python train.py --n_layer=9 --n_head=2 --n_kv_head=2 --optimizer="muon_variant" --schedule="cos" --final_lr_fraction=0.0 --seq_len=512 --steps=4939 --dataset="wikipedia_en"
Each number is 50 + 10 x the weight over the matrix's rms, rounded and kept within 0 to 99. Layers, rows and columns count from 0.

# layer 6 attention query, 64x64, rms 0.191, rows 49-63, columns 0-63
42 42 52 60 50 56 48 52 56 46 64 43 60 38 32 41 61 53 65 52 64 54 53 67 49 44 47 36 55 67 44 52 32 55 50 65 43 46 43 57 59 55 46 53 52 54 47 47 47 53 51 73 56 44 56 40 61 47 53 31 54 63 47 54
50 47 47 36 48 39 60 54 58 44 39 39 40 62 55 49 48 58 49 55 48 56 65 38 41 51 57 60 49 54 41 45 70 44 43 58 52 56 67 55 34 49 39 47 36 58 39 68 52 52 46 35 39 60 61 60 45 42 45 43 60 41 46 56
43 50 61 70 59 66 40 47 45 37 66 49 43 44 34 43 56 51 73 53 60 51 42 61 48 38 41 40 45 58 53 42 41 44 52 72 34 60 44 51 66 46 57 54 47 62 51 47 53 63 51 61 55 52 47 40 47 51 50 41 46 57 46 45
54 55 56 41 55 41 53 50 49 46 39 51 58 41 59 46 45 51 39 39 51 37 54 39 51 46 51 59 58 49 40 52 79 38 54 56 66 55 51 42 73 54 51 43 56 58 41 57 47 55 49 43 40 35 61 48 57 42 62 40 44 56 65 48
42 56 42 45 28 54 48 54 44 56 44 50 31 52 49 47 52 53 35 62 40 58 53 60 63 38 50 41 47 58 65 38 32 37 51 44 57 68 60 42 32 50 43 60 51 43 56 56 52 56 49 51 41 45 52 58 30 46 32 54 49 61 50 67
52 52 60 64 60 57 51 48 58 40 63 54 46 58 40 38 30 49 49 62 61 55 47 68 61 40 52 55 63 52 50 51 40 47 46 56 37 38 39 39 50 50 37 65 43 48 59 40 43 55 46 47 62 57 52 45 60 62 55 38 51 48 62 61
48 56 50 47 55 44 45 52 48 45 58 53 57 58 38 53 54 50 56 37 66 57 42 61 47 46 44 52 57 31 52 50 35 52 53 47 45 57 57 53 42 56 42 46 43 49 50 45 46 44 41 53 59 49 52 48 43 57 71 31 45 49 51 54
51 44 46 51 32 55 44 57 55 57 36 50 48 65 67 36 32 49 46 54 39 60 48 42 52 44 49 59 52 39 64 49 53 49 47 42 55 53 62 43 59 37 49 50 53 58 53 58 49 46 55 32 35 37 46 49 43 55 47 40 54 32 54 47
40 41 64 62 55 53 51 70 45 41 62 50 48 54 47 60 56 49 56 53 53 52 45 65 50 57 49 63 56 55 43 59 42 52 59 54 62 49 53 36 42 49 35 52 55 51 32 50 53 41 47 43 57 32 51 45 58 50 33 43 53 52 45 63
51 50 47 43 50 40 59 51 44 61 29 42 46 75 78 59 54 67 34 49 38 53 46 28 57 55 48 65 61 45 44 35 77 78 45 34 69 52 64 36 44 36 47 52 50 41 23 56 58 57 62 39 43 37 64 60 35 52 42 58 58 44 61 41
50 56 37 58 55 35 56 53 43 56 45 41 27 42 50 52 52 46 38 39 44 55 44 42 46 45 66 46 43 39 37 62 50 47 46 54 61 54 58 61 44 47 58 48 51 41 63 55 45 40 66 46 63 44 61 47 48 60 46 39 58 44 51 46
44 43 47 54 48 56 56 46 52 53 61 32 44 59 34 58 49 56 62 44 49 40 47 63 46 47 55 43 39 61 52 47 35 42 41 48 39 45 35 64 42 49 58 62 44 46 45 48 43 56 34 39 53 50 58 54 43 47 50 37 47 47 49 47
42 46 59 39 48 29 47 50 54 38 54 68 51 58 58 46 46 54 33 50 51 48 37 45 46 49 56 61 54 62 43 34 48 52 58 52 48 69 57 62 45 44 40 54 72 45 41 47 39 58 50 39 66 53 64 38 56 70 54 40 48 44 55 53
55 56 45 42 45 47 57 51 55 70 35 62 53 51 47 45 39 53 40 60 55 40 57 38 56 64 46 67 36 46 63 57 69 39 40 47 59 49 75 35 36 34 50 55 62 35 45 43 64 47 52 40 54 35 40 51 35 49 45 57 60 55 53 52
45 49 40 50 48 51 48 49 47 33 67 58 45 49 41 48 51 43 65 50 47 58 58 40 57 35 46 53 37 49 57 46 39 52 44 65 47 42 49 51 62 55 58 54 29 47 53 45 47 48 34 46 56 48 49 44 62 60 61 43 59 63 41 62